config.toml
intermediate_size = 768
positions = "rope"
attn_scale = 0.177
learning_rate = 0.00282
warmup_steps = 0
max_seq_len = 512
Each number is 500 + 25 x the weight over its row's rms, rounded and kept within 0 to 999. Layers, rows and columns count from 0. Numbers have three digits each. The size before them is the row's rms in percent of the matrix's.

# v: layer 7 attention value, 192x256, rms 0.122, rows 84-167, columns 64-95
# o: layer 7 attention output (transposed), 192x256, rms 0.112, rows 84-167, columns 64-95
# q: layer 7 attention query, 192x256, rms 0.116, rows 96-191, columns 64-95
# k: layer 7 attention key, 192x256, rms 0.114, rows 96-191, columns 64-95
v84 102:517496482506508489497551495526474476504514479516511492517531481481489462491455490488501507488509
o84 103:544516499520537540502540505475475505520488475493473466501510523509455489477480502487460486527560
v85 090:503505529512512513499473434475515506491510503526530477467470507511512477496499476532504526495496
o85 095:500530546469516493455502500480500509445519469463498482472500467467510508531498446541498531493533
v86 087:509450509518516496535452529476469516500487473482486477459470499534469537544495478515508542487486
o86 098:492495522512487489488536541497435522487460511472450492496490479457526520505448553546524497516524
v87 097:484487517455511518500515472460474518502524477501522519466475483512476429570515485464465464469491
o87 102:503499522462484486525504469471464531523496534479499524516513510568472530509547489491504502510471
v88 098:482487487455521496470548479466526492504452523473430489495481472536482479532499486525482535520483
o88 095:500480485437500523524491498520475491453487523474517500528528480523537499499526535520499498538506
v89 097:479514536484502429518497513456483483517478523490479508488517460513494509515531487497498500488487
o89 098:470482504502496491532508523507527492504513518524511489502527510482499522549488521463529489498527
v90 093:488477478528488538470478496477490486515525501527483475522493546533471510468492482492526468450519
o90 090:475491521502521523516521516465513509525477493502487528497454486539471522503504474504518544530497
v91 092:518529480522521477504524528498513538465495517519514490530507439537489489508515476472478492472498
o91 099:545500500503498478528523504484474505508486463499493516491494509451512497502522495524473482483503
v92 099:545440515455501512522464502465510494526493492507521470523513518490516541502513505475534499524497
o92 096:507522464520505552483508472492511541529523495541496505516517542458535503506486497490525538462548
v93 099:524492522504499483512511507478493470488507519478513506528472495480554562498487500506545512503477
o93 100:551501511525500491534508527535520473510465508515462500454487481504549467547500487525487458500526
v94 096:527489522513491488527528531536474503532474467515459477473468522513546493523468460475529519509482
o94 096:534453504485440524479487501512486507531515483453478521516543526519471517544458453482523463520501
v95 089:510500504509533517490502474518543517514501509537507526520489522503551473507437508472506429480527
o95 092:531506507490505527476526480528509466529488479540556491468481467460464521482506484501482524459545
q96 103:537526522522474519489506490448533507513519503489465500512557540511481505494520507493480514533518
k96 077:517500523502511483531511485482488462488518485486514488531470494530474516536461463517477502507538
q97 108:493452494451482510521509491466480501504549519492489506527539473457491526545542513494494466515500
k97 095:473527497530526513506508480518516492480471540541505458509480503443529513551503549472516491508496
q98 084:527469504470526524510512534455491495515534565552541526521491501508463517493517489527528539501480
k98 102:486503465465502486528451486521515497523514512484509512477501450462495484449488506521504514480467
q99 093:493549501485522480552508513510458507496528529519496484533455461512507475507506534508523513482460
k99 105:500477499467480516495472492486538495505529483541533519518479497542557523453514509514489497485513
q100 093:512531496506468509501493480487517498515483485491500459509515511457527496547482467443490502512541
k100 091:475494542500465491526508524493515533490488494560519505501472517509500479492467499531557570471450
q101 098:496530518506501475507497516474480436474464495468504513508488509479516476530483530523520533560539
k101 098:518536451481476535492524492521528537500487534558503503472527518485498482528451536466491510473510
q102 102:494551501521483498483480486514516509507515484511528471446533524541465503534483457530519500520521
k102 085:505458478497515489495503499505520455500514469547470488529487510552447517518502538460483525509468
q103 093:466556487502532500507493522475524533479489523544503491483518488466512527513446495508554564464501
k103 089:485512510464479497458509555509518534498536496486492494503455497515540494469508508525460498557511
q104 093:486526499527548482530543481516525522509477473494489487512543465478539538482432496503508483482456
k104 080:497510531500482527504506530491468495501545558480465535497479470521506503517484470496534467484546
q105 092:494474463488495508535495530499464541528498491493477510503530454488516520488541507529483477522467
k105 104:509493472508487516502461498487542499516514501531530512496479487515526519448523509520516528501495
q106 088:512572453555534511511551477482455551506522505474463494492518496507470545515565469485525510534505
k106 088:507482494502456477479519472478421501485514507490495542494513475440514509490527534537491524451512
q107 084:530498437493478521519496453474500494503529532499496506522541482462457539538484445524489512481512
k107 103:472488490466506502508486514495503495531509500513501521462509454520501509463494470509483510485445
q108 092:441453510557510489501513526502529514495524540492473525494468522499457487507458450500494519547487
k108 093:507527485494520500527524498501500530522492515501482502485476463502510500488485552480505489482548
q109 092:452479512551498505470490573490543489509521508477478516538500495515512556496534542502485512532505
k109 096:545518470475469454532454483515450503475485515496509451468501462514517498509483515483472471504492
q110 101:491569534525516530533536503514499473524525518500501499500509488550471509541450486476493532458481
k110 102:501505490538506479501432526490465462482484512516481509486478508504524497490502570499501499520526
q111 095:538508461530471510537565568497441483536488517494499480499482478509523527539494494502505499498464
k111 098:425485529485531480501490479508502510488489496493471511590530481524499497466510509502493494546530
q112 104:508487533513513566471462491487500521523524540482518518508478528520483476475522507493527516490500
k112 094:470489457476495534498534447519501477514513533490533497458522487507543510512475491462538462519512
q113 099:546462546486501524498501444510487476517523537519472480520504510547442517531472480496501521510472
k113 095:497505497504439472519508491522536502527496470494485466465526507461477491560526519535442541470499
q114 093:506515487525478471489471520491530496451527512420537519482487493491467518475508513508509467528486
k114 094:480471522469468538479490510504529502475496490513485487458474467486508480455518517468513509559498
q115 096:458473473468470527511521487531507522488478494509487530488482535530542459544497600501482523510478
k115 093:512512549496539496486528497501515478501508489523529499566478510518415559518522463505467491526536
q116 099:492499470496493519467540502504510522513493503503532488458470541483466506471530544538499471509511
k116 100:487502544526510461547526544498478534519496529507516537505479473486533499544487478494498516508520
q117 099:497428531504510521472491503491525503521535508494551466476485509507487528512510482487505516478522
k117 093:527526482501505468522508513475499467464518535496536485492501526467483480500562490493489503503493
q118 108:479520450519490494497536481483455487507510494511510518444489499474460532507478533496494526532524
k118 094:510506502514505496545471502532505496543529501538507473481524506543525522475484474532503499476471
q119 089:499513507470530514465521475521475481478499512489477532476474526492519487541514499503489489500518
k119 087:492487484476455466531524589547472490491475505497501501517505503532541498479507466531499508508500
q120 094:477544520503482484509506498504492537519479480501477492483513512555479514454457501496490476484513
k120 096:534477505495532513523492518486509520525480499541502491503499522460508508558546511510471463501481
q121 100:471515490471504559474482508513466517483478517500458551435505502493472518489507539488519530463464
k121 087:528534486511508497489542478497482509509484489529479478522520505535518475467486460557516493470536
q122 096:485491514537535519520484531511527512510534528545475493459508489529485502490485470481551472468501
k122 103:472470477533486534510492525479508524488490514473494473503473503472522478518503487478542511508456
q123 098:537519474497559494489500481553484488521492498496487526509499489475507517494480493509461457503542
k123 090:488472474461454487538473466447507505511502508511489544539492493493510555516540521498510523473467
q124 094:477496496524524485545515506504529535482493470531468500519496521468459502486500481514497498521510
k124 094:473459528510495497522486515515450506528443527506481491512516474514507483509474553463486493509499
q125 102:533502518482550505495459503520496512507499521515533528525453486478550513457472495481532505486541
k125 094:524498477543455491481519523463449488451521505525507466504463501486540493477460528460513532482473
q126 098:452547476533501500538501485484471514538524483503536506557510513477495457498458543456495486483492
k126 098:539486513522504519480480523543497499467504515475489511481495520512487522510517464528509481505479
q127 101:477502471472516507497499523498490506496483517464493453511496550519430506491483529500473492484504
k127 097:467479514514464456512488463512496538458491467504507529435529459485493512535482514524505513502498
v96 086:468464498504481479494496486529492454525450507510495530516472518521542490496495472533499542551506
o96 092:489505500517487497494490477488523493480497461452495475481529500504531508497463503533452498523521
v97 093:523458490525462509500436498502570511494472501550547504477494513479495537519470479523476508489517
o97 091:539475507479500454475450499508475469460499495481527500522560509496507508530514517505528512502513
v98 086:497487455492508486492509433480503454502480479517489483549432511512494497512502489527491475475510
o98 089:548497497483541529481479503492534513503512506490449504475481543538483511489531506522497482492524
v99 089:498546478525513480478494485492500558502505490464482509486516509446485491515479478477480527515477
o99 093:491527487511526485510506475485466496534553454461496527507470526548516509509524467507469471520481
v100 084:491524489497513522480437502493500496490487496501511468468499458519505482525482475474469473477434
o100 095:489475462487490513491503552459510502482515526469553466520492510474513528510518514460496531517512
v101 084:506505536505448543510457483509508509493525535503499527478504540519511475517507572533468501519524
o101 096:456456493487492544499511495475448495475530514498505540520486497483486476503526497450498492513487
v102 087:514528529565515512433495507454539475514522507475523503516526501498539503487464485539558533512516
o102 093:512473543528495521493458503478490526515572514482518490500475495532510501497480510464540489494538
v103 082:507529553508519469504536446507438499493480508509454468498500495529501471517513486503522504530538
o103 092:485491531519479491485502503513515486492529512495551480496499542465467494554517530483523481498472
v104 099:457505489485465513504523481475473482516504492526485470485508513485498471522497464546526482518509
o104 103:516509513506494497541497481520460473514459459521505504495530439531507476565490515493518544512522
v105 096:511520476541502517527529456539518470503517536522492492488521450478492496553497497470531480495496
o105 099:522485550459483455482518472519550495448500479542475527457496540492524495493508483537536534469507
v106 091:505489511542506532470486475504458511514544513480475532522517508513522504507520486480519523465477
o106 094:482522521496457509463492549494507506478510516501503492503496549499477502531510491512506496477480
v107 085:518492461516497475495475505491482469489484510507477529495483520493491425491496538496496488490470
o107 091:520466499507514553498497524483487507515513493496463468492495495495474496495520495482540466553493
v108 084:493513457502503507545541492533486504532516528531497494481501488490477486492504461474505480554511
o108 096:523519497478537504523506436497512465495530516462496460543520484490432506495507438507515503451502
v109 083:545468524507493489504495461479481543524487459521482485543502504473500494510505540507514488502544
o109 088:497489498554560504459476506522489499486483489520515481475499522512494490437497530481513525515487
v110 083:491541472469491530488517550480520525495481497462527536488461439481490503537535494508469550500492
o110 086:490502471486519526520490483444525531522538477473525495542526465524498539532481513485485495482527
v111 094:549504530496481553462490524465474520532475447488473442471525515520516437488482507513473497500462
o111 093:454516488521546488498488517495518507532510509485500496499460542513535439497470482516545519477519
v112 099:517532497486491514502547525509498461501504465490488485487531477496510487460399459517490476555505
o112 098:501555500531508538498526491533519506494553501554471481464549514474521511514490539491481508491503
v113 084:550494501511491513451522489513523495500485478505491514542505505481521522467502532524505533519488
o113 085:518475493523511483500437483475476485503487507493477438496531451488457511493491510501498509456508
v114 089:503484502483525491503478541507488470492531492474507489532461490510510535474497507528471504497508
o114 095:509531515472487548506491506511518500509497511483490437523499493493487518488492480492470479497492
v115 090:525534470477531487506565505500474486507488482482494487529500513480465438479502426474513517490513
o115 098:423503471490514489532531503485494459484491516479508473542491497529471539511496486495488472467525
v116 100:501509501494494530504526506482491503480517486492520502555491492533505544483471461492506518497561
o116 101:486493524484516501512511504493481466539508502493540519526483529541494472474480490473476498508513
v117 090:469529475501498468515515527542515502489494498541512498505511504506517493534494454483465533483489
o117 096:496544510523495486485501505479518523504505483510504474490501482521486503520481457468517485533505
v118 083:531545505545504449504499502503486482507512478506528520468503509487507487530504477468495517531503
o118 090:526513504492506478524552456480515449514525500537446545477522522511475503502459496474522469486500
v119 086:520498478513514524481498505493503497499479483514494478521510499500490509479469510461479503516486
o119 093:514487563520513505501529454478507511534543518507480479528556503512429535464512509508502495526498
v120 086:472512507518507517524460512477512496510519492518526535481472479475521509521534503508516491499538
o120 093:488522461509516484466505489515468489504487472501528489493531487488524490506527519467493488504529
v121 097:539501484517489479470548507532468462525504464504511508512559499481463483451527482517515461500497
o121 100:438528491507500470556477504502496514490518520534465482522506466488454486540478495522517524479439
v122 093:512554514513503519513529492495467466508512495505494510495493482472565502548558510515483493508533
o122 101:496486503488502489491511489486482465494461478527522490494515476520520511497503506510532447540502
v123 092:513523468546499501477526501529500498500510446479486460491496482544495472473497452501502488509510
o123 099:540493488500514545489522532501484509525520466508480477520514538470472517506494531474431499443543
v124 091:504474557485510514532492489522505488475559500483547510516531502497463537472464504491514490496545
o124 090:486544526495510494499483456500543527508545484525484510484505534520525501529457542455483513491458
v125 085:480528514506510498501484497500542515539499497495501470495521495473486509510524532519487526531517
o125 093:527512461486514512484472482484478506501476503498523480513519473480569514505526530510538516518525
v126 096:500469504521511501486514490535506508499531498516482509475445453532510473499496436504461465502509
o126 097:484491507489441507477490469543482472443504438447480462587483483497499528509527521528469503527486
v127 087:461520511515478502481497518484563488541535519493483535532503496454525487486454509519520509484492
o127 092:488538509527477508483471523516495451516503491507478521485523507470478509494474488498496513493522
q128 061:501506517514500502512511480506473515510510516483499510522523518492506510478526510514487455492439
k128 088:518479528525506433509487504490525509484489486482526508532470506497508489529498504441474525473553
q129 075:471524549494524484471491501455512522507548505531491524481511455529489507503500506472493473530452
k129 101:486500469509457484524513489495468516452507488494513477527511508534494459535507491473453437490490
q130 064:480526507555484512462506499499487501480519520495494520523484464480462505468525509476490527507433
k130 060:509502522556499489510520485519485506515529536503473531465479463502510499445517505526510498545505
q131 093:506494477520518488496474490537471450491502524524526512468496472473455511509506507444476485479523
k131 083:511486515470492498542496488515493497527496481492501421511496472512503527559489487512513518488509
q132 109:537510498504460487491488506497474468447491487507532498501490480561476495517462488530564471485496
k132 085:553494500504496526553524485527507491531537496494493490498478465472527499479524527512485486523516
q133 106:466479508511506504508486535521499505485511519460490483443512519534482506475456503480524470473459
k133 102:476485516495560466483475460495523481445488487519484451514492490513491493503489443492514482508468
q134 106:506528470511499496459514499453476485475462522528514526518510506499521475506466480490528499489521
k134 115:519486513518481498501509491471488538467559538548497505485495485461440525504465496471524473561441
q135 089:476484496471510505499470494493569488510521521493456453546529507508570521453513495510508491494497
k135 108:521474529549497553485500544489532460512515500517498488502510479507514481468515501525482475481539
q136 054:476542497509492490491495520486498518494533485501512466527519509484531516521517479522450504522550
k136 088:522515506510507475512502464516510446485505457468520487472498483486469485529497502515556453489541
q137 049:512452450507463516466479495503490525501508453490433488509516499488474540516528518538448469493515
k137 060:512529544501453487503501504471449503487487494521511505492501471485488468486498504497534469500516
q138 080:475509522504496523485519519503477515537511500481468466542511519492482482455541528499483529532493
k138 076:547490516506520537467468514499492492473563509499460506482478475503554466485510513540505480512531
q139 089:505513491488507483504456508515506496487555485493508548482477477495535519555498492457498478483476
k139 076:484462513470511496494523492499521520489478478473531519490481528540527470511496450476546499497478
q140 100:459455519517524479496507518473468482493489510527523501488510555502535511512488512487489510499505
k140 117:509524497457509518458504510446512501489497491512531522474534461520509547465508517494489491513516
q141 096:432539525497523505456532516495494498486483489497457514508524515514518508498488539498500554474455
k141 110:544494507560478513492515532478514487513487535481486540536509489514548498467490454459488453489470
q142 099:476483507498514482494509537515497508486528492466518502496557493501476510505515468542519489515493
k142 107:482437488542501486483478472518483509523492508523522514486539469477494493519475503506481492483504
q143 101:526525494531498495507494481508496504524494540503462517516464521424479528482536459485476507496510
k143 108:507500493525464474488463495506465495497504500474459523523508501470447545487415511499498552515515
q144 101:522487523524514475515520502531495525511499508535496492500483466507528506430471459502487487486509
k144 105:525480504527504481483483465501520495484517481452534510537505518480485498537515491475496502506489
q145 096:532487546485517499453488520499477526434472468493518460462500495508478497489472480478523482514495
k145 107:464453474506558466527566498495505486482489504534466493483509457454461517493442497497518494481489
q146 098:482486550558495508511463507448471527505487502466503463491478511510507506469477508477494477456532
k146 105:530491517502478540512460518543497505475484458471465500438510552492508516526497492500452516460492
q147 112:526548500487494480502490507538529527498550480478492491517445491543453442482505447525474488516503
k147 114:431505477487520506519461487540480518505539502532489462510500503481489462528530490508476514489485
q148 094:504490532477531526503498528503497503487512479508452510527494509498495478521517482531502466516518
k148 102:528534495483512508535500521524511515511524513497491488476433553494511491471490489519498541486505
q149 092:485475523464505513477506554514459485492532507502497500458548543511500478495504539500483486482526
k149 109:487495456461523499552485525535493492487496534496482499489482521482532485504489477526450493520515
q150 108:488501474516481546501520460491493485496519475525492499514534473479514469515489514505482517488532
k150 117:502495491489505497546533505547493525501453495458468480462492473502508519510495485501473529511493
q151 104:511532508499523474483508486493510460528508505475493478515534463510525476532484495483524529549491
k151 098:516496508513495474504525538527507484468527488519548498509529480471531526436492541501500496554503
q152 098:586505502511471485509490505472471480504523461483446534550506500516494511519485511480458455503552
k152 099:495466489500465470534503505550476461493507507481465462506524460509486441495514491487516460516523
q153 100:525455461470485489548498455504522486496533509495511490451496485594516463444494524499527490462463
k153 104:477474480507525530475552493447544512530441519512461522455456492503528531445494504491532517501487
q154 107:493499470492498498498525508506434557465498533547443526508443537490538492514518536499467511482488
k154 119:511511486481502515471496491465479496518495490502548515519537505496532503511497484461524505529521
q155 124:523519500519534477523498469511493509516532464487493478476495491501448518520523480500464507524533
k155 099:504551489498478470504505509532486548522477475514445526478561502511485497515468478500478514505509
q156 107:513533507508494495512523533493483510531448499508497493510489517502485502504499546504502484514496
k156 106:499483483479531494532472468528462498458507506477503499497515457490513478496523455500533511474466
q157 104:489497479501511507510505475514491579503507423474481504459490477472530510498515452516484526538460
k157 100:464481505532538483507469501554476477481502499529470517483465538541486493491540517445519492526497
q158 097:524444462502508517500470510510507515485511520537481482537486547506525467528546519491506534491505
k158 099:503505516506483529491444464507490497533519471497510508500488516495517495496513523457485498520497
q159 100:541533495455507476482508516498505542518484480510527522442488499516476479492507469556502505472522
k159 114:471547494502474508555531471497462513510528498506536472538473478541490530520536517462461525485473
v128 105:481481496476478493514476472461536460484487490541474492473412555506509492520523483519500490575497
o128 095:510519485541532504545473532475530485488479520494493471433490519505498499513475487494490477458511
v129 093:477499478505491479453534499536514476483472525544505482510542439473446475494480493487504491514477
o129 096:509492534512494492502519516482509546497484505528497471537497513479475461500487527462534494500487
v130 099:506498521479542491486483467506482511524480494491458516515523515488480507493488572528475510479472
o130 092:526500493545508503513530553501493458516480496498482493517522522501515526532555499492563501526445
v131 098:507501564491533521488515464476524484530518456525488477518462531494515493468493492477456487494511
o131 093:532525514502470509520515481484511509468515494482531479517515487469524475528482525504524546524534
v132 103:464466486528497511533476512502503520490527493504475511474505457465495489494501491498476516478536
o132 098:499526496517496522545546470467540464490464470456468489471469491489502515472504483512484520495493
v133 101:526520473530509485460463511514476478517507502504539524482461473456498493466478472482529514523493
o133 093:493503497514448540520497547492513483510491475491444507502495495495473510510464479522458493519464
v134 098:477476510489488499465537530540508474530476543434510539490503441477496456507512521539457486543548
o134 092:524482464488511515486511486531488485501526494516497494427499499458497516522517495507519493505460
v135 107:488491510520515468530502465494519542504517501478531460451461509487473516502503516465506505533447
o135 100:488512526538506495463478477487504481504502510482510538516506488543487495512500498518499492547531
v136 112:480498451487469498512480513475514495514528479537533520508488441517493537519572512507533528511536
o136 100:487496516505538500465493521532516541512497460514489555485524507469541510515514524517463467508511
v137 102:477480487480534516513484492448508513464479521447507480518534502480489504504483520527504493463444
o137 091:489486505500490489491469522492486508485509516490522468515482544495481472515531502513527482517483
v138 098:516467536492477526485490475457435489500493472511499485522508566499503513528489497513494498473503
o138 103:546459458504493535493508491461517479515454526464533450489501468536504526494466508463552492517510
v139 099:525496501481488473518512474500495430512460515517458496450513518507513510554418524497488494532516
o139 097:499552466491487486507504519467514500504485473483485468510493521458507493504548498527527526493485
v140 095:535514474457494494502492499515508491522452499457527476516523471481484546556509439492519494493485
o140 089:496488493537495490464488507512494511527518527509451527492536485483448491548486465518505520507485
v141 096:510519474481430527494495461528526482486488491482432501484472488490530491539519513486459521484512
o141 097:502500518529526468527458503509509507525505555490509492535509516475481487462517487485511487540484
v142 101:539485503561508490496514503487492497499480492461502522561477514482477528536525521485477513494515
o142 088:531477498466535527487479494486524512454493481499426496508510490508502476475495481478501463499513
v143 109:476484537515492503519532469502497463523462543492498512509521534515484479496524492534508483487470
o143 100:505521500482514516529518529505505534529481525536503532484442489466511532517471488528538523551485
v144 101:515498499504489507519508504461512518508482498491467497485499510475500501487522485482482470433509
o144 093:505495518484468524477506521484491520490550494504480455500519531456499506491477492511450498467482
v145 099:491519482527557485477502475476501489498496536483538519530525479444500489507464476487491481484497
o145 094:493450448495562513497489494535565473537466497469446468478488476501470493450535445504463514513456
v146 096:525508486485465442517519456495514445495500543533483462493529492465487465479487531561509518487479
o146 089:482511512488559516529499516491493463538527500526555486526530483485540528523472480469486480519459
v147 094:529492480504518496513513450495483493457478514546506527509494466466462520505497530493495517529530
o147 093:445524484533481470497488520520456514476494483503427507521481508479485472540528508507476509475524
v148 099:488481557541536513500473500506499463543519508483527516522502477463491539507481532504469494505515
o148 089:542502488482507488493517472496498458512508523532468483485510484517491499489531496488480502498498
v149 101:530502473500493462469531500487519517528506507505485486519489455480499486493514515489468508508474
o149 094:499511506483517527528528453474492500488445539453484487489518466453485508471515495503459513521478
v150 099:519469488493468484532466494520481517490531480522512498514500510481518524490504501483521477475513
o150 093:473520499513489471515485524518490496552512500453529497507499481501487529515499460480498528544486
v151 108:507487475484463519491509468469525515501519489502494481490521523508495536460510494543488490495535
o151 098:520496498516495512463489524443482469515492496493511501525459520502538509477542476435541507534492
v152 109:507501485488508489494535539493496492503514484457512492513487483513515519467503486529479453521436
o152 095:501532478500519521509512474504477519483531508517478495478445507530476502442495476487516515511490
v153 094:500521486528462557540488478460491492542504494496484524435479508506506467471495442518538484477511
o153 096:512496525516458491511466516487507502496477464541502505508524542450537478488505511525448470519514
v154 098:514494480526525436532495522491498502542496485472526490561488512513512536466500509514491477519461
o154 096:509560526499484510489504487460517501481450496531465551499452452536470526492511523503474483519476
v155 101:495457525470538499470476488541484478507521495499510522550533496538465478502546550485519544515490
o155 099:530470504494452470507525503478504516521512522514511491499456506485514495510513528491490489509520
v156 104:493509494485544511488476494537523467484490509476498519485517512524482470510506547505523506516520
o156 093:557526501455531508488502509461508514477470481480487532517503502477529479481492491537518475468475
v157 104:481534522506514534480519508500485488540516489516477534470466461480473475491539478453525494447521
o157 095:463502546511461477459499532461535509488519479488504468502482515484537554538501522514468488513455
v158 110:463448523459507476535484491526520510499461479502506466500497514505558484504529508466515481510497
o158 096:535490511489502495490562466469463473498455511484492504519436528501479477509484551502491501472514
v159 105:499519472484444551456538461540519463486524523495483528499526493528533477514540530524472488550450
o159 094:501499503521513496501483489505506498494511516494516468552472488543512472493529506495490470538433
q160 083:513493491532502496515530529504463521506476499517555489510539498515543508522515499486490496468476
k160 077:512547518478520507505515504475530493492502498525479420492475494499476490489518499506517529527507
q161 051:445514478503522533506549500466457536480493545497471535517498525483445501500527495493462519495521
k161 082:514515504488498523523475494515520512510528509499506502493465509497490467512518498454496475517462
q162 067:530460462472525509543480475510511477531511471524519461457494495484546505538517494483509459493519
k162 071:482526486513471474537460481520491486528504449502511452504506507508492527522491500512506536462512
q163 095:486488533494465481468557515516524546483534496480499524520477500520548493494479481526472537518446
k163 077:528479485493534506501529501471512536464491533491505538490462473486527497477501499498478491533484
q164 114:491518505502502517489516513487488490523501512511511542526549508490513505491455523509514455518510
k164 136:524475537495532484496532491469513458508507524514546521488513472515491529490469501513501475530520
q165 092:493493457509548510493541487482531465520471531503519529484506514515505496491470488486502493531517
k165 121:550479498480490494491521479511502445493496514534538469470466522472505501498509488476511497541486
q166 097:457509485534488504480487469508494514546525468438496525463457488493466505513523439524437500504508
k166 102:509502544479487532455542504530529508534516384514476489509485474503507486488513485483495538530511
q167 092:498504508514487490469538466520463472503450505516503511540505498503487488486488520482500463546489
k167 104:516501484507506493491528479494506522489459471472505487539470515510513516505483533497514498485518
q168 059:489527491469518502467522508490492473517513496472490495497526524554492478468531479524504515535484
k168 075:493552470482503523510466482526496523523558415500512517514526493500437505524531508554501519484483
q169 069:509516516478471523474483498484494510506529482468470541549493522507505508493499472522492496501496
k169 063:495513497510508534479529525483502514499464510515519516476508470506509487501489518496470495542494
q170 074:519482467539530517525491493502516508493486501518517446466536482479520513488513508464502505467489
k170 057:541466496488510479525486430467561509463489516524535530460488483507488472503493470469513473496516
q171 086:480520521484478492461534534519481527504491493500494559540480518513489502469498496549488532542478
k171 070:531513487506494517477517489468509530471517523453481525512494485493520461471530498512438509496510
q172 105:508505501498537520492489548474501526515490489492456522454488500503481500487498500543516522512537
k172 094:510526475479458486528495551487557452532489511559510491506472476467519489440470472544490531485509
q173 113:495496486509538495518505472488497456493452517509514475508524503475488519523488493513546511474500
k173 108:516479496443545461514462509525498504483513511499493483476493480506465489518487500516558515490413
q174 104:517546519470504489520499543520481515477555499463549497502519472529499518512523509509486477514495
k174 103:515512489545459526512464530489483497473561528502506490527469534506528494495562455509495477484479
q175 100:507463536459501479512494552504469510487502522498527489475480501516469520533479537525500492551481
k175 109:480516495490514473503554489523495554518472481498506539483464471519528496504481528502504480548453
q176 089:551476511494522448504530465525492488496461502452514502501534470472478523560451509517492490498489
k176 116:502504501483500505511467442511504503501471478485467486518510476487499468490511490454504481456463
q177 104:511497490508472510483462475499478471474486437498490464527500493468435483512487531486517478538520
k177 102:485441499501460520505495501536506467505525503507499514470497496511525469494518499484529500500487
q178 104:470496523510523507496506471488498533520533511516480540453529482525520516500486504525486480515463
k178 102:498489483533539513451499522506485464475503499544490562510525470530478509527491522481513499524513
q179 108:529513473489491521474500513512505490488489540515492488527516456426494517481506486506521538440458
k179 107:492489467511484510489513518523524497455460541519507530475482459462512501513523442468521517488528
q180 119:522497505547537493512492489488488520515550535503493494497517476541513479480488501466527452476452
k180 099:539479484543501495495512533446533478493506514515520484507490481477463508503498516464490483489514
q181 100:458510550479529467506463493482488499461507513479489485534536517550459490527485445538564457512478
k181 108:553510487502560523471525480476543498462554503546499506525482456502535477531530527509495483518462
q182 091:491476502516484470459562504552517530505540508498495473515491490466519521515472510546478515460512
k182 110:520487524504535524499527542498522533481544462533501480469491519528517464479510496504491528492484
q183 090:479511487515490486500515516495444518500520478465509501519493470509468524518539490525491502497533
k183 095:503513475527460507504521473486488475523477491518535495504512463509437521532540506506483500482561
q184 097:486494474561458512518517528505542478490527486501506489562493520483501510492517477538486505524492
k184 106:490509478473500525521490511524508488506502477502428494492501455516471444484490485488478512467448
q185 100:503494498488522506484533502496537509507463502482499500512528501465556552492486495496491491464467
k185 115:446482504516565514490487489491483557464476533530478519504510549489493511499527505503498512508472
q186 114:534502526477483516518544500533497498509491493481515487481492487514487508465498456513498526501501
k186 107:473503497488508510522506503497505448489505478502498511506501504501512474464474498498464537482491
q187 106:511480543530521491471517440487495499510453452499512502460500494473497506496466492484516495489528
k187 097:547425499495508492533528488504521526512510482536498521503465460479516473518493488476545465535491
q188 102:507508487480500510513521514500499503477477513472504497546466547487473533511521504485486542511497
k188 123:494536507494462496487462534479485493527525487515501477505500504508506473507528465487505514471496
q189 106:490505497525516465501496480532468521518489478492486499533508514512501508476524510482482507526482
k189 103:487477481546486488554482495476528545482478511501460537469509482507503467542482471488463486491461
q190 099:481526493488558493509499493498482514494504504544436516505505481512484448511510520523551539501465
k190 110:484519449452502507481544490518521494489474516495516525492499522535492501503498511533490469511476
q191 102:466525473529486510486492507500516483488471514459533467516490495475500483494523493503516497503490
k191 106:479488512461505542466507512495496483518491483430510501503515529475488504509512479524528481523519
v160 090:513504519500522505490534468513536533488524490524480481500496527506469527483521537535560490445517
o160 083:535510510520470495494478493529467482492508515495513497510508477473500482506505506474519487464520
v161 093:499517527551468475480549458489477526536504514516484510468469461499497561503466517511496480470560
o161 090:521463485496494534517514476481535500541455507484465512513519514462519483495546492512454536450502
v162 094:475511505498462480511514504533522502530498469489492529513521531530502490499493521531496484521525
o162 091:497527523485472481506498474507455504528470492493478537491487533491486502480468515491460541509532
v163 100:499462478494499512511533455513459477496492480472494531503494483528482502513449488484489501486567
o163 087:494531462504478448498501530478524496501476477441500522520479495509493513524514490484516550489496
v164 085:493487495468550527471501503512485552543529489492513520497506458533506495477496462453527490515504
o164 082:513515552461530509496519452489474501498523451518553487507474500509507509498471495518534485464519
v165 099:509508514469505508452473483470461499481545529470502513513486479523492531507502496501537535472501
o165 090:521549482503478514519480484510529490442490525504483462488525476500492454566481489491507470482453
v166 100:476487513510500486531567556494486502518543512505536535515490511489474510465500500476486513545513
o166 087:518495526452518539495501476518520515482525468519508500454505495497464522530518519539507508515537
v167 093:464517490476486517493514521520520538495500500471497505506457514482515575491477464459501496454503
o167 091:540545482453456482498554480524458518494474506488516512504538475498503520518509555469486478475547